python train.py --d_model=192 --n_kv_head=6 --head_dim=32 --rope_fraction=0.5 --tie_embeddings=true --init_std_qkv=0.0357 --lr_mult_qkv=0.5 --decay_shape="exp"
Each number is 500 + 50 x the weight over its row's rms, rounded and kept within 0 to 999. Layers, rows and columns count from 0. Numbers have three digits each. The size before them is the row's rms in percent of the matrix's.

# q: layer 2 attention query, 192x192, rms 0.0375, rows 0-31, columns 96-127
# k: layer 2 attention key, 192x192, rms 0.0368, rows 0-31, columns 96-127
# v: layer 2 attention value, 192x192, rms 0.03, rows 0-4, columns 96-127
# o: layer 2 attention output (transposed), 192x192, rms 0.0216, rows 0-3, columns 96-127
q0 077:534524504468524475474479535490541573535554531546500417431455530455494578567467490545452464511499
k0 084:518503504488508553549503492479442529460442549391401476441557565486478476485598497462506567465572
q1 091:407556522380590507487471468516524484531458527469548543483484455457492531454551515505395489563515
k1 098:508427546579549567525474476425520441511530463547592453525516492393531471543487477487440523515476
q2 092:531525449481500456457553398539492496498526542436486439523511441411624586492530475485527529609523
k2 089:539468524562546597504470567368514479487504440538524593481529488457462533539485544453405503425515
q3 086:569452540463417523539499596461452575519606612475377467491452470491434512513524556441606468477597
k3 095:481472407556507439488563433479419467532446437549546517463418568536507513461455493562572583500491
q4 097:593471549471513569510494553513552459534477528465530556575489537476532410581507424491451488498456
k4 111:430498506492518489479560444491459427492389494476467476557471492535510592421487544586521584502556
q5 093:573500515560436485571584527518561496463528537530451506535521466467509464541509535417474551459517
k5 091:455429510574490504436530475443568610427493497428526510550582509485488506509545544477504542525433
q6 140:532552551548512539459549510494456519534530546533474575442477465615461450495488403529463445519550
k6 099:519599510522550545563567444418485438410500520555531415542411521463565516495536554607432559510529
q7 089:493506554509556593437520475509592538540504541524467490543517420469523551503529490455593608557381
k7 153:574474512555449452484462588573590513531548451492525552488536447500437502523433524398467475535469
q8 091:506482544496459501534516513529462486491523504543471503437482531569468433516441463446535414508480
k8 095:418528497474515502524461398501468507494537541447504524485410567443510439499470529530485466492576
q9 086:546500506500417561525592442450486430527541455432507421516547498437505460446587580530532511486522
k9 089:513492537490486466493400537470519523559437592624550420480463543470460445430573542571594458433563
q10 089:522508511465532459445484479488431474515478482531447503422531486509549457416527389519528436520448
k10 091:531474515543465466547557459400521533513476552521544507480415522474471539474599535558557468467426
q11 096:560490455537532446553462576509508562568504509454590590410568527515467490474505415435445469438544
k11 097:537497442538424463428492458445406477414475483572513562480479509417576460431500465508477411522540
q12 083:602537551545453460471480515493471589570480539546590556468511469440596449526564434523454464502526
k12 091:465443434415389473561490549453569477470482450555459572567563442506561530450456568491475529485434
q13 094:583544559558464503532549548415431453535507548460448580555559565548526485489425429524530512472564
k13 093:465560436526448525482494445506537459512512528544426473508443564499539593546535591498513546536566
q14 096:562456574565470536457456502441560504534421420492453476532544561504565496560551500511560612539416
k14 098:443434468485585491530449445512553465520524490522570571549478422500416494482497445510513520469493
q15 103:551453466447523572427441484523535548416511433480463471504470454489502497474565586464428504474465
k15 103:563561594544476539520482562608526468582570446485561529460510478519466404502458506490557514468472
q16 091:563552547499544510512540554481508464559524574512446585539506554542555438491416437511476404517502
k16 094:507567452445458529493498430362507491508542443465542402522463460494553490517488596497450511557552
q17 090:441449420452547380451483522575462538545566543525501542431495459518550418569505459451531393484515
k17 093:481545475545457545410573460514514512526550499534493501482423542466602586432488494514433462532558
q18 092:506447578573413494439487479534466427459548586461543430437548492493405530547498503538462543442568
k18 091:583514453549481591454496518462431521525427430570461452449415447465432544420594459462568571534477
q19 090:476513442441425468441455517540573535599527586571536630533527557495419430540402466503410388454597
k19 098:477497524485469549440513425474431569486494498417531502471485528535555572467569503514465583486436
q20 083:422589425473484498462432540464414564473458576440457503592518463541461539468617462507542484506555
k20 092:515497377491589496498535427532456443540449470530415560484461506433448486397490500464432519476513
q21 089:536458544523486440532507453420430482533534578585584511457468435473444519514516548530517432453491
k21 090:464468430427511599504501474445438500561457496594422527493499530450452440423457517436518557565564
q22 089:428446477527545595452470489500540461442448438531406444478480498418554482494471586487502489527480
k22 093:572429556432460447560488506562523537601545470552450497539568470457507453465432510438570453502443
q23 097:524444498489542528427481454556575469554429525510468554523499449454404457512498522463505448491452
k23 101:581524524458543425560486571560485578492520523422511466496550568473438419497497533523481501546518
q24 085:497508466456532416573465469537427452554439478490573591447544477530441556449584452507447486398546
k24 092:569573545556429523460524437401448513521457522493462450548476585491466503559510460534567531432442
q25 091:506491524558523481540573572575455476650420540538546439548523393431495511473460518415486466488560
k25 096:419460466555459446507445554557540543474487482505479487483500506564454542447480439501480498422503
q26 097:534476415530476501465547558460538561568550534530516509496515506501490428572533499477519480508472
k26 092:556490437513499567446530414461515496435453460436461476530543494503562568528526472549518539496569
q27 086:454464492512500544401435607480512581435480545515472559434556544459508445608553422465506446470475
k27 088:461553487515461476441513564522474476433457543482488524577482463511496521461548560609488520539466
q28 098:499580452512425488568516527500450522601528540555553488469560604492506524555546475530506451385508
k28 097:536513474417463585451545432439528502507468546604414412477476459482475467453567493517526522505559
q29 088:403541487417532557477379439426447582557534481468511532432570478539572548472488436532490474478528
k29 093:441460479518441559562526471491461512514440471547564496515578416470517476506487519521463583445468
q30 094:554444532573473523507560499502484544495530528485453432521540491562467501478488524586476460415526
k30 094:463563411469483481415477509430544476554487559498464467504521480499568486416472539541524522522452
q31 095:513515463449408452480601478464445585446584511420451468469505581458420434524572402498519422559509
k31 093:525589529453546560424551524496410496461564533581493524480496420527543485528559529608433433516574
v0 091:450503525530489449406486571455554431562443445537579421541584443543425435491454448442402533440546
o0 083:477521428522497515451488626549510491524408522539532500455495507537582463417536392468457543514521
v1 098:578476498541487475529478428469519398459442438596544556422502514432495576516554484521452555457482
o1 084:498485530457456507448469417453420493531473411517375508504566555430501468520459502417543612622502
v2 097:408503489519456568469557524538501419523495450496574521480427460538498503551568527515517405542429
o2 088:512397472465518526505568482531599523480500492468524558562458487499439516473502481640595540515486
v3 094:482431508499580486485491569564596513561512576488460474525555412428486529477529467542484434506448
o3 091:450504463552452461557544453476539526457520576412542531527467455500482616485491578586509434471523
v4 097:564592432497546444457546474502444494420452565575435543446578471525427418510550467519444565460460